python train.py --n_kv_head=4 --head_dim=128 --positions="learned" --bias="all" --tie_embeddings=true --parallel_block=false --init="normal" --init_std_qkv=0.0272 --init_std_down=0.00556 --optimizer="soap_variant" --lr=0.00461 --weight_decay=0.089 --seq_len=512 --doc_mask=true --train_tokens=993200000
Each number is 500 + 25 x the weight over its row's rms, rounded and kept within 0 to 999. Layers, rows and columns count from 0. Numbers have three digits each. The size before them is the row's rms in percent of the matrix's.

# q: layer 8 attention query, 512x512, rms 0.116, rows 184-208, columns 128-255
# k: layer 8 attention key, 512x512, rms 0.118, rows 184-207, columns 128-255
q184 120:461515544492489437485458525526492483478472481562518492516491502508481430483477507529505492538529507538485466501486494459473500476526485516541478507486535504496519499502485552523498488478479516495508468537516494512541563486474544503505511497471530519524484513503541497471522468552527493482526503492511506524492494455509481513490504522502509486470514450489528456491537479489501532531467
k184 121:496495525477470447464485519530525510486520514497517483526549492475487522493515494499563490504497511511496491495520453485505446488463501518543482493497559498479450495530504507524529483503476472527522508478482471552501500475440471522510506476536469506515485451513557482492517466490473475493528510501508486508505506444465538509521449523539496501469511506427498496445513466455504485498486
q185 115:489460502503475509504482530483504504442488550528521481570484531495524494506479472507497513494489488496489476508477475539486488501489466513489556523508490516480484485512537485485506526527458499498512494534501520522475523538492486462527514510494517482483484559477506491527470496494510511503488460490535520481513508475531522514455503482500478507416506464497478496523516497507505499531478
k185 113:543480471516486510544493498477517522491505503499513503516509492501468463490498517495524514510515505468480465533452511438511487474516515496523490508493499541541490533500494558483505527568458480525458496460515497476491547528503503528470508500518534490498460439524493471503485512524513516560530508506506502516537543482506499501501480531496542493467501486518515461514474506515494498497499
q186 120:518494515470433493535510486474476467472513493508458464494502454522489539488500525492524477514497477504474486449477490491505538464493483499463473488512420504475473533484507481523508504502502492495474528518491479562506495502443490518497494511493514481513481525448526483505498500469524507503507491443525485498546485538479485504491535484482508523480457508484537520479445496488513517503528
k186 119:527521474449474528494521488506544501506547480477518510507507452504468542503503495508492516526520466483499470494531495524532484509493515468475521511472518487501497494499489498525521487513503478502517527498483512528535473494469495466463546494487464532490520480488473486513476499508484549532514518501452543504550471486491511510502503508462489511524530551530530463526495501476535549491517
q187 117:490504480514525509501488481502541499485524502497505561526504535493518512479464499502502519484497510488500552542516506489488507509516494507471494527479498507493488519466490541529489473502516484491524535486453468531489492443502501486496500455474464512489518490536441478539506443549518515496503466511526520528492478496483505498516534473499517468461546488532507483513513486530497503473537
k187 116:506518490524514474525508491483491512481465508487487510490471441467479512501484473453513519481481524538486526497478494506484520515482514495458505506488517475522497501492505504498514489483505517496519501500488486483535497508481486496537430463520502484496505504572509512499474503534506514558538490495520482532506525535496466502482501465526467497523494523506532499488507507488516514512487
q188 115:530463479544522523492482521508509505515494526472496491494477508512529519494512493518503488493505496481512458520472428506485439534508569490494467529531470514502503520482496514523513560499510507514513494508522508480494497505483497465526511444517561491491453508446479531517497500467540519480495506484520493470546511495535527496489492497502516537537503486447506485482522473547509503485503
k188 114:496480479530472529513506534514508504460454492543460481538482463471511487495513487539522500517497512522494506459524514495481518500458536481484516523501536524470511522457476503501510487471522499467517506481500532535529519487524493509461487456549538467498495531501500511526486528438505495518490518533491493530493482445511467551533513496478492495470462516529471505511497490504466449462505
q189 120:494517490486488489481512504507542487517513473478461512540522512493485457520482510499529485479510498514517510482497507480531479502503494508511487530504458465491527539519471522486484527511515496561495516486449478492552474488499450488491541507520488484487531498494513506506549480503495531526511471494501493461473470519480491482490548505513515510496493455514502464532499485525465551481495
k189 120:463487472480477514468511520525526484459497493526475486527503534486511498525479502489538507520516535516511463471472486533538484523527499531539525522526550491492523461522470535520489481464544481546495479492479512497497509460471465503492489517544503513478569492532521519459525540504484517503492493480500500496504488558479494493505490449541553495463460462514492474499534516533513505450488
q190 120:488524484533507530526503451508482525481490518479504490536457512448523533514485534526494494481497522543499521519493503470464475511479494486493485475555526497517530538555466484460494511506506455523509518481483467474502535516502496492475492461467461484505501464562473493562469544505490511463511473493497481490499534528500494515480475463474504512497462470511532501507483520475512469510489
k190 120:467467448522500519486506455515497489520412542505492510505469506487477492482464471467461490483501530477525508502530484503476527505513497470521487537523536484502473564469466499491517479471501496490492484492488487495499497487499466495492502540535518522459522505511496499509508492499466522529472503473538499459510450499478499485525483467505534543453475514516468474484489536474504507528444
q191 115:544481482514510531498494500512501495539492513477507454532477505527498455500533500535457529522534500479508497496511536519472518544472529481523506489479462527505462507539511488482506504536505479485529463494477511462470490472531473510469490546520517465449517449550500522493467485511545559518527479502482507480463536514533496503520477503500465492495482470484515496462483492490498505457505
k191 115:486495525508515512524524514520531493530466497506468503522488491517480478510474473511451517531495443472498479541561547517500491494501509522457499471484533518503503499504515486538523477527551501502465497484477504475507501520495518533545510520483490470471526491514497542541520546490515486493545439489505465504469502493526525515482506507527508524493520483535516481505464478475474543486520
q192 119:497460529471554510451479484491505522510497478539530559471504466513489513512503458468493493487505493507478499480501502528453542508534533499548509511535486510489522500506484497476480532501533504492500522487514467485474508486490504536444467540468463492476514511476502454502487533536511535469474435489451534485532485494544489535473460545470508526509484504548513439483522484490499524505504
k192 118:493520514498469549500534524516520499523517483504504526485518550507497502518507467424460518501500526474529495503518480485483454501486497507530528513521443462488530457481518511444487460507513494502503483477500533530563508479497518501498489502510521481465521489467534476480527458499484512504475499535529533580508487505506530479507542487473525526497526465496530498455478504505458488493482
q193 114:490522488527472500467528477493468493527476465512527505524500502528470512541490511477502532505486523487466499473487542511485520542469489515507480508482509481481466535484483515512529475523495521496530510483494523546499525517491532510493499533497493507528504512496563496526498506532502490502468527473487489466474510516510518464499532494500548470532455518538455493527473469533529508493487
k193 114:495480442476513447438501473513517488506506493515521502495520507510481492472516484486478508506497503519538522512528528513489523504502486519488532476467477516486503507484487485502497473529513482482494515487509524481512499514464476490486499470504486562504488511484513500478519502545501502537539496473471520517506468486471544469485543521494542480536514527484525509527480459521516491478461
q194 113:563521583535467561495518501444496541487498498472479495466490492570509514502515476486490508483474493453447531538513534543503467488482505470543488518484478479490524468513541504483510522511447523495543527483486485475497517508457516498508502471488463493515523466478513505510506474485513521500532470493486498522481484497480539502533440500537501500554520495499466486486487485520549536529449
k194 114:475496506520496500492506484498463488493510460520491474536489462438494516479485479533516521515522509548488510479502510496474455495490512483435538505522490503499558578476515498427482509502485492485515526451503502475506525528520532516537537490478486458538480514518515458530467498469470441462481465494478493498492526499498490458475495505553488499554498486519506501486512524517476506455495
q195 115:469513510493505523533484484497558554494546543488469526501463493524528510552510484494485505490500531482529448485518487503501520453459494520474453477521468478488509500520507472460523476535497530509512508492484519537497502519490476456453508506515477483445521505473541511473515525507524489521480527487508503521482494461502537554503544456529511531457492498514513479517506504472505504536537
k195 117:478542509465513475496543453563540526494548495527472516494502534504513484536485450512498481461487499524519510531511521481552499487494512488469499531488507550516477511505525526473514461529534486481501506538537568477512532481498484474469509499525454548461445499486509530511493542506532495509508502486471525514489518508528471491476522492540497502468484440547468526502458503519487508493543
q196 116:526540458512508514496487456525511499561464507514496483531519544493551457539520479495503488524475493486467523513499471465536477474525470512497498475538532557494517501443478476516550506534496502519492473532510532481461485483519472494484490482502517513508461489539481477500516479487474469489513491551461485453467460514495463526496505515551545486505481467496517516459509491483470512502502
k196 112:522491475529498499538553490519513503511522511498493513482511458479536461512509489504532469544467487541545509475468448497527498522524503433523471490491495532532492537467481476543486512496454508553488473502496477507524527465516489534527490492456459463496497508507505518526514496501488481513493519513495506545498497517488495469506484482488525491486517526504544480533517467491509484499469
q197 114:484511518475478497516544497539489505484461521500524479492520442484506510526508525500492494516520506473484544549474508539438487503508492442498460512478499500493519470525488467526459531484525548485528531478490468488530435495481498446542469503529507497457508539517509491507523469492533542496485517490555498498578485460496533492545514515476472497533480524507524490533488513485498532445498
k197 112:512477492482516500495526510503485473501492474526507504501482498453517488505518498486490537468516514501466526524526497490477537487503514503534472492485473518481543452514529491486472534505564528540494463487502448529523460497543518509514487480523488501517511523464497495483514472524513503516510471511503507501489451464502502491516541551481451472547483472497492522514514466492505532486517
q198 114:500516496491524491505483486514457544537503527490505497492472522539518536501471501497505507443506508509503463498512512467524501506474462482514510438493514528456503482507533490474546477496520507473537484520522491510485488511558489526534503498511496521479516506497507498515484505508474534542510493501528461473491529487544465522513515503487497497496517516469500477510496483500475488532527
k198 112:479488488456479467510510501522483492484494487469440465520532496501480485514484512533496445500536510484491508508508502512467498500514477511497477505496567480529472541518525486566515495480509497448518485516462524503515494514492475533527516498505483490469507450500466537542502542532490497485488479486477476476481462456463481491446497509513451517475463492517481486469499507516490473499503
q199 118:524512498486460477478494517482475517481469540509541511494501463532504501476478454543509493498524459513457574498511438553506524471504517530443492538494492504450494503496520466471522510529485505506507456493534478515507479446499526532525472506517503520487450511492545498563567511498481514538475483507476536521502463516493494494508480462537534509482488531500522501502533535480534523498508
k199 115:513536462472467467543496539521489459491517510542529509503513529521497496512522520475453523440522499507482507450493514494567520468469524521550497506505512524497521534525509485492521492519502496499524525531495495535550508462536492535552518513508507487526507513505501489535464525506471490523504508447497497474559497491475493499478485486506576474504495524503490541494487531488544450527472
q200 122:452485530485493514492485521490501488507504504485492476498544504474511532516486518542454487489514503510482508548466486568532514503488518495501459467489473464521466491534503432509526524521520465534493509495485537504518509503481529491512499510474478516467510470518492513487462479511476512511514473463473453490479534511500471521507518512489491463501490520528498514518482530514521479496500
k200 121:467488503534496492478460462471530495526482512482423530517469474502480501507460498549490521520503526513505446478501482555530514516501468427523479521497475493503515523523455529517549532494483506464475484472509491518518496495529488504496517485474500521506504528504522492469501469492503516485449466489499495515462463513517508518499506505497510513511483461539509497528493480493491505531492
q201 119:486497475581523528490506519517522550473510475462481557525480481469498470477502547482492471503498542570513471515507517492498535495491541532554455496516561547504491482524458485528487519466518487474536496501508528548465526496498492499486501500527514527504498530489494503492516482511501510479493510543526520503516448466513449547502521462486508541487503451476500511506487510471520495510515
k201 121:464498449569489544481519499517523488499484500508501496511501460499440515465461508488466519461497481530486526484515517494507518536472500502536530522495507553464475479478519508511467502433481518458520490521478484479484516513464493515486493532527511500460527486514514498505476510493518525505524517515525496478492552504525506523504526470564461462465521496452519457495492504508495520471507
q202 121:539490506506526498513468503495462478469496517481504505482486450521493525531564485457510503504526503451489507521513473527523491523514526506463510470511460508519480523512497529548517518481502479506537504507517457477510539490469512510553534504520488504456501510492514490520529492457480480500479485507515529506476488513505502541519495545453508538484507517477485511450504452497534505517527
k202 120:513510519503460476510491475510550468424512517516476530518507495485553510435477450519465506489515489488510493465522525519539516516478480513478498485520511498522521470479527490454491539443481489496410488490512477476512512498470517489535526521446519536518519510531451481546487516480464532524519527529510476495483522517458480529535470523477441542492490520529516483481476462479506476537521
q203 119:480502543495535462541465534488486520489472495470466527485468471516441497474536489532468499501499508502496490518461546486498524504486506530456491504482520493472522489492505462501507504489505492513524517457503505510514502508513518503532519504526518492467552524485504536429474483488483499506536513506507508516501443515542490506471500499498477529453471488480504487493489490506533486503493
k203 123:506469509496519496492558488547539483525505523476485497484515501472460511468463477493450506465518511478536496523499480495500508565540548475493512485493465523507477510476513518531499521440507463472499511471522501509505473466487519518478535505464490464481460500522528503438514462463469481488462501461487525500494510530486499504446512510477476498472535500474479464534514507454431506442529
q204 119:514496491501483471496465488501473479522525491503498478478488507501506473519454470517537474534511515508530529498500468465507489515446533481520534491510518498526473468530509482521518480482502485546520531455475487512538507539494485508476559500502503484513514498536552495509495494515500486464494509474431506462486513474486480506493511494511501505499458496493524529496474462499497492498478
k204 117:484483488512493478474470505527507505509496506535533514493542503507502539440450469519539527528473514504496513437494500516513480499540480487535456490499483507482527490510476485551503490507502513489499495479500498502496500493483479538516510502465538498550526512492493491489493499500511448504513490468486481481497482539464539528497514499502479547487502494476521508485535481512505545466530
q205 114:472533475521480534484519502513465488488494525487506495450506455483505486526499473501526509495517485558483520539527529482458497508485498546471504481502497541458506513450522517529522490497518502542473494519452518496509507540464485489470514503533465495501486511477518480487510514449506488468510509450516482544539508569472546511506530474515485471493540475496529504501505513509519485507453
k205 116:508542508508489532495560494488513495542478491492504508478531565479521487509514502486489491523509496535481460521483497533463500534497501508481524496519510480484509553519496491495471495491514547473477495492464526501498464533543480481481512503495482516491486551501467477504504479466474491481487523489489511504505499536493497508486536515513526512532503464488516521545482550535493530495523
q206 115:497513506503506512518516499521469497509482496487487516507523500543476478539478502510535501494495462460469507482459544523541500492484513486549490469493511516511461454490482512509525453531500463498471484484514451492493503485500466514465531517495518495507475512487501477487524527485546486505543465513500489512507492432505481498484508515492498479493458484495514475488514508466451454492509
k206 119:488483513494483512503508507508528472519449487477502533486481425550501494500537519448504512504511452505478512499479506488519515460490481481512545508474473499479474496480487525521476486509492525531516472527507511481507509452494506535498515531481490508524516540515489526524480539514505493501491472525465525499455493503485460455508550536505463442495511491529510501466493439479489520500478
q207 118:470440551457523516493519525483499482506509461521468512447530491536505525508500482477501501505513473480503537508515547464513488487520540502483518513506492520506504523533493533511509506480496487470515524552502469524549510472468526488545503462511461497485526513493527516525501498511521491463469481474497500495500517529446572509507509531504467454528477510465459511514509495497482484490475
k207 120:514504511504514518494473498499437488517526486465458512460483513525494490499468475490469477523494488498489538507522509508492506499527516550475504436524512434491483511510518492503437510453536556460500507499518471506459480500482517514505490509500500534459512569456503481489500499532465562475488512479540490496500489483483498496530477491479482464520470496477511511506475507472518459485506
q208 114:492474498479520456499481496499452496507524486505495494474507542527509513553480518480472520439479504479467484493518445520508517505513493472487469499547482518505518533521496469480477488461497518489525491476507503532477491476534517475514517512503501531490483513497512476500524538494483498522504540493480508498492486467517498503516506532492430505506476524504481472486489488504501474497477